Part of a small language model's weights: LayerNorm before each block, rotary positions.
Each number is 128 + 32 x the weight over the matrix's rms, rounded and kept within 0 to 255. Layers, rows and columns count from 0. Numbers have three digits each.

# q: layer 4 attention query, 64x64, rms 0.136, rows 0-46, columns 0-63
# k: layer 4 attention key, 64x64, rms 0.15, rows 0-45, columns 0-63
q0:094115140150150131184152108105118103130074113153112171121126077144158170123132142148091159135156118149111136217099138154149117152089086144151084107149100128153135107110145104114114145078134116
k0:101098170122127137041067130135099157122167141131143129141090177116121126149151131114170072163168144121087130114088140094104164102154097162134185123117175134118122132158113119091147121117138198
q1:149082131114119144115122176093131184143158167089107109160159146182178155106131070102080118140090149108141146160101103145126157132184105192094092138113143149183087153128074112133146120140107129
k1:168170136087131116132163153146136069093141093088163070121126145081136144128074143124129094145152108156140121146131148092177155118126127114157139145101103116096168080170145190107127128092096139
q2:181100168119098117079132110111097136158176130157130148144150162158063190129061071090139094161089173071141092124158099097109124153158176176094112133108141138164066148150101110160143101086103133
k2:061132188065110160170121185109197091099132162094144056144154168103154186111071110125152069158162129166135183116105139131164135182135093085113128121075132103152142116103142122107169207077085154
q3:151119129135108161171079090137094103176121157103130119065095122115130070108154186131145071139122153136135103127148166135073161134128165119163132119209147092096129134087164125125121148128151046
k3:090145123140094177083075157103103137119140166119141121170127110115139126154148157146091074129146119144136144130157105116122183174125115109098117179156131107113094131058088071181172114113140138
q4:110095121090111088160116182127162108137078144112114065108099159126176156136051140118127089145099160099113109164083115122064140166116083139153121136169156121148178173153110152156141152150129096
k4:109146151084064165089140121135144164129164108116126140063160152136089173113121133090153066133196089203124181126095141199160068097133130118069143120045096132108109180136137134128137129132133130
q5:182148195140109128050110075107140109099188112176197147166107138128072078118142153095147139111105130155101086167160185051136135181050162148126143119094201133111098103129128153086172124120123172
k5:150108160117171162107141086164095090140102041106171103084138166099111107069097135100166177201207138139121161126128158139114109074074157119149156070101127081150175197153155162053114167159136094
q6:049142099050153136159177159088132077134083071150160115153155127097189092116177141103124172124128099100131196194092138126188116083065170030214138150068161146093176099181107145114094128083167113
k6:110072173087124136135114151071192090103143147108134145157170164179139143125137116103128116120130117122099146131155144145204098170122109139121064146068117136129100131112109137133125138145110142
q7:173083125180148121044088160157164131090172215081083161148185161127154095057137109127148093141124149126057082177143136182162085091183010104095095084191115139104109089173120103131084164192131157
k7:148125078104119093138087142102117192112187182152176090201104090124118131167183137174077165168082121135083156102139073134120163127103125166122152130108131123187148104127074148119138145043099106
q8:202103152137104107122115105185168140124207192098143138136105129095114138081131132099092155143123086131139131127075135091140040127198122140068114103129161169129106111112125154185064091133120102
k8:133039149071105155126162181052054167063202161130189173122182097170106062040203104140046086120074121119122202135102113129152100139131120114211016118144146187136132096198177137181163151100062131
q9:066109182149095079075123166143124154064156097134207185156086141141121157116138085150080149091120160142096138131127153122078118187077093114157187138135127066106135134092120122104169149143127115
k9:070130157104153170090139076112100128123090201108139170126061093132118069157169078122102180084100172177141159114125150145112162130139166169143116135147169170104119104110148089111090151046191118
q10:091096091163088127149192129094045182162177178056139098077095196143110167126104098141138024123147199076100055123115153110083130122169150153164084167191130178198123193100153117148078135097144091
k10:069133033148165154158111091091178112192111123097100146147116159099132175116150131144077084130203168111194093127160122150119168111132091206103182086170159110152127132123129069091128087093148145
q11:157157090145109173137060149117099126164154100168126124139115115125145044109192168072115114146106081128144140131179146138118147096144076228126137093126076149155107164189140071142131098101125180
k11:108123127076101147142131157110061064148145174115133064105125237115165120104119185132044091125079122136197155120178120115078198163095135157213118122174146133118117127130152073091156175047118158
q12:080147085126136112146150142153093086135106153122131148155110147047147164088075114088078152131146126108107119111108098155119147119212217126110152151098111155138134111195137203122055102125172110
k12:079143070191129162133074174108031177166054138185161164098147000125177175141126189126163101175198171104187098175128055133042141130071129125128132129159098124187107108104110083129114134119170164
q13:144157066067100136135153150107069189136116092130152101154081109120170194140129146112147131091102162105214140118153025175076146115132096113140148110133096168102116091149121117201146108147125169
k13:124196153079196118088155165131118070075105090116126063142125112077188144116138129114191136083154194140201149127151128171099130097108131085129072158141157171106133147113135133150140081116088088
q14:122093141077152167159154053102110072139045118141086138057078102065201081150180158133109132107128162146150171149117184167128181111094206143142111180158111161110140148077151097075125124117186106
k14:104068207115082119115144096118155150145112115137122133142119074157154120109127140171167205141150155165124170144163138141147051100119125157155109053141078128186166072166111075166122157043091157
q15:130096109130180189104096124096172110209127120108155119154150131129085088169188121155114148136121118140118112145084134073144105063106130135155159155054134169124158090140135106136157103151101099
k15:123083047233148110101117095158100122152147132181135140148140195088081096145135132168131120129119133174074165125118059063094121110096092145113146078169111116164159103111129105166184155145177130
q16:126100109143121165123119152091170150112191107094105161171139123095162132104158161136092176174113130142126176146070151156131146158076096178118115133143111089102110083128101104127133220080125139
k16:172150101101129090151113085143133095154129133080116096117112143096088135138110134109108120131125063147164181159139153136190129157125161092141145119198154141081113097150149139121117110127132132
q17:141152126121125182103079132133130113149153139134165137161165077065112085127194152049146168192097088118128133114147115160170098132078140062102108136088127114134133092153122155113143165130163124
k17:112137064171178132136115109093104137063133173161146134151132134131133121092102184158112112124121103105115116116111107107193099170087090098105129171154109053122108150116159161149152120190147158
q18:131091108104121165090118135109125201099136084173137147130086131158097119148163144128150143136165103135113064121154147124128103144095176155078133195137116105146137140142117119146159096154089132
k18:108152108148127126132129102116127162075172129110131130138119163123162115144146121115161122147139144118113181077138097129105159107072171138136097084102141096104139125114140152143121185119174098
q19:137093105162145143167113116088128116126101114098126139166125126088180163101104146076106128162099158152095096176147083128093152175144125075114147134170088159136156128159131142112132140165093109
k19:132117145123119116097122197159129124057157109065123148081164116131108140186092138143195155132133128112135193139154127121107093133114150101139133129090121135125119108138146166174079093101086131
q20:155052132102136103113123163134146190185102122164155094145173137143096056119096105152175089116085128087140181165160113110107130084097150131160102135109148162146123128147117139130122112113166098
k20:105176130192151114149107122136141178127142106156117136110137159117095077066152154184158102115201119125099123093132097129122170091120082114121206121146134152172141131094108071137148148129098105
q21:163104124101074140098128181129198109089117140097142100140095109101162134125168141135196196122058132073116044156091141142120170141173147084141117133117126079159113117135086165172151123147091114
k21:055134026138141165161043156146081120145137084095133170114119165095135157094141146081178078119090131125085138154120162088152116168120105162081134137158110111168149088160168132174148151160128132
q22:089134117150116129112114069108067097137113170084118099126183169114148096132112103126112086125128143119165129149182126139142129075122135132153148156172156140111091147116120085178134120156176147
k22:144114178117165100142137106106137117100125100143139133133151164159154153120125108143154146103101122123122111163112065135147144158161106074156117107089089152154140138095115082152137099129127144
q23:145177053113144096142129166158072107147081136121163140089114156147200132129134092111138104107152113149185171121178140135126124135128136126169062104161137108097122126105155128128153105146111092
k23:094198170111112152113127122131099105110107136124175145119115081146099140124123138100122161108126146124159103130180141125112138116182121153168055114107130130142173093140145094098104116169127107
q24:138074139129123123114147127125170097141123137098144097152192178148161070137152130080114104173083150084171185075147064075101130193140090155187133109113150185170094089124110125128139102091075048
k24:088164123147133179156138160150152106132078137102151151119155215084123129111120065112060107123126094118092158135192124098113118117154110149148194127177085165149112116103109083140145057120118180
q25:100109112145154107099149104088116091134135133089133146137164141114173118140144133132130092149185179078124089067155178136145132133145140076135093118116167139094168095134123132144103140089140072
k25:153099119168085123129097134073095175181144168134169124109128077106135179192118098139151131084135108129084112175123112120117105091124089117142093138165096121144112085117118154144129109201141157
q26:180097087136128176130186106138174144120139119132119170149119122165151126143108134116148176085133082188132145121081176130141109157079134167125108087124132133103125138137142129120095100085116092
k26:153175074140083171129149107139157098149090172097134122120126116122151074114097125154109122185170098124134130141136180113085145124103142159169127079157151147111184117137131153107124128107159069
q27:200060155125154124123094112144129084163108106129138119135139098118077157068121156120157132123161151124060130112090037084124151170130110142150189096137157089186149138158140153167134147092143124
k27:143075077105168192109120140128121140117125135137143094081110157124107071121085125135136130096150110124139131116136108128131175122158213087142174152123161095158130144167142227126136139066080102
q28:157160079057079160161167174107108092126066136142141119116152113066119117145119083128068178169158097178147195141091180185158127176113107141198082103164115077078095091159124124117040134144131167
k28:147161110194127127142116140136086083111053107159141140087151066079113182087136120144059123186192132120142158138149163144135111176124104101143057113158099111134143106198141143061112176133115154
q29:132157121156123104088133181112145160120195162143105143132140099102125209109123106147117126148125107091148117138117072137139103129112106117071140143091153139165148051168149130124144090104063151
k29:138119092117168096099108149128116119142132121126154080133142137132115152142113142082087137144098148084115184098123131178165160133108096122061151139153150158118090163098156140126151140170140102
q30:181125066113190142121106119116128117124124110151137182106127125088205127113153074147083191104084109172183179202072164145185073108109098144128070095126114121135098085151121134102123106142124129
k30:133106101158118062098121093139144121161089143128150147137141122078132119099101201114107146185101130145135164158125189155126137128158101100125117084146111097149159113168138139125101126149165109
q31:100016121172107147123105122124133103119167084131104111167137153186133131081157131107069162064114153158153151190111098166151086085147134132123140095188128157123108119108120152100136099179128177
k31:154124155161108080154081174152150102099115137068132097100115152126171077065121102161189085105140132081138157154115113146122126139195194111152154074082153127125153142167091141171118112129116117
q32:108124124146168124104123100171151110120133144133158106100105142100150061135137165137136169122133092161115148124113149086133100151115125127121161139165098088098144132114139161112141138142141104
k32:165168146189074111103109117120110146155113078110124192124142072155164127126132168129134111124119127180150102125126145173135106100118109133125076156142105111096122166116172113189108106069157123
q33:167118140165130090138111058144102126163116104127124142151092139136102121134128168109110111130076128138178127107144159089092112138135181141111210141141114122134103139109123152143107117058165147
k33:136118128140173140113091161136107104142091153164142148082143101117092121169132118168130085074122065163119117124157088108132153102117099162165081151225145107189156106132092113079127131161156143
q34:147124127162112135182157105139114073158097106180131147122120124121114111096108170133119086080114148105138093150195084109079151110131145117148150134151093118145133160125165139127135091122141114
k34:112139106140166170072103116138090097145130116128140160105113146179071081175120152163147100131149100178106151072177151100105149110100140131107168154189116081092159122113099149152123108116198150
q35:112165089087182118143114134134113074122000103132179061101128100099153086154113124158127162091161185146083179101121178121118121126086143111159141108143121132127180139159163160084091148073164111
k35:164113115148118115095101070137122150204138175138115172121094130131071050081163123105157086147110106181062128101144157098089114118106150092121169071166121164142139159079146172129139144150166151
q36:049091163148173100143166152054140070124013100177175115147150081189115093177092102096114122075103201082091052186158108108038163215086155150167126146141187129210201169084133126141124141106158111
k36:132050198157115124064001169157136084189096182091105146156074150155102119097150160106130073148090131106073166143084094095058139159161082169148128121154160114164150121086151119155197154135192170
q37:090136119125106164161094180044134156115110163154171167094162084144129130164165085116206112069094130109161079136192143147121150107073141094131070166143134142128133139141121069122145119144102181
k37:134193104172103178110060161095080123142149142117187166078132050145123096191120138152107154109099123182085091078198209120154116191079114166095149154166114127098081121145115134082109097141134103
q38:080162131098114100170119102103153120141138108156137106102156125131120136165104114135126152119149090125188133137105107052119166172122157103140106102153141114093151150081172151176101097150111086
k38:097152120118167180123120170139137081089110154098147110170084157095099148221145096151148191116120125149166112148167109120154128150153123122128131196090136112111137065150120043098153167057065153
q39:134128038169121136154100147145105113140151255124105124075123177092142097088146145111093071163115130137100102083119120114100146092207155104129110182173124124148141153133132132137058078178135070
k39:050126104180107167198125093114146087172169150089167108122116218125076093100077158098108109072117094107098126164128195119173159176103135176158119152137055136088095148074155103089088148151222164
q40:126101144133066083134162126133146246110255132104086107154060180209143114094143105091182112139081081103163113150102075118125111134133082183108217061127171126152086136067131077209119159126138134
k40:156153057153092143203154163084070167141097105170130115110086095109170123089153143113174095164119132169127108134023131087179144156051157094150135122150114195111017142068179117107134108164096154
q41:169084112114132133110118162096133137170123100106087200100171152155075123118136124132103151127088129180130165098099074122088098197077163193070117111150107165132100087122134144131180166132166128
k41:193071110153096124234159141118066176143147127142211135110054095188086104151136152111141126022085167093133170131112068131116134108101137144179168155125120102132069108123181109173092154079152149
q42:177153111151106120121089155127166108085090170118158107149122117112150142171130131139126128124111167124116093121140118137102149107134103135127140209121096135135141152188109120115147143102028109
k42:154132173064174118112167154146156174089102108124186086091127099169162180194062054123161180160092122214074121126211144127157067137051066123083099106038081096195129102197105132119164137122143084
q43:058071201137180094162171134134126140181088164159108193055095100170112127141130139141128119064164137110163115088156097142062124159102145131145078112143168111202165112082156123154131057174207056
k43:137086212000167114075117123174255107088163155097055060189224224155172133131078120117079099126100161113066188067167144123164106139165075123131162079057203122109108090193147165114123121111077047
q44:122153066153078209129090185096136130186121127175121124142160086141080110101118135081182072151090149153139068179155115155082142154097077130194109108127132051202124132108116130069182197112160170
k44:113129152118142178181190126129115096065137125149061094058100062152077142143117169135155112121110131154136145113141120162144153152120133141143118095103156117111130093153124142090122138147031144
q45:156123154164129157109140093118118163128173131104103113146098135169093107100123117176144128132110145150136119136163112110106166136091156115150155107131154101054152094094130149135110077113147111
k45:120094150127115160129138115138129112113121127068084072160146181149061097150120122157163163132160127131109133096115141111116131126158122103151146131119152147119135182121098136149117124138140129
q46:145088113050163162150076138149151129090088116110083171156135139078182129068122110144133126164198125123166086126129108112165126148143115124108170087161173148166075128084170100112108170116114120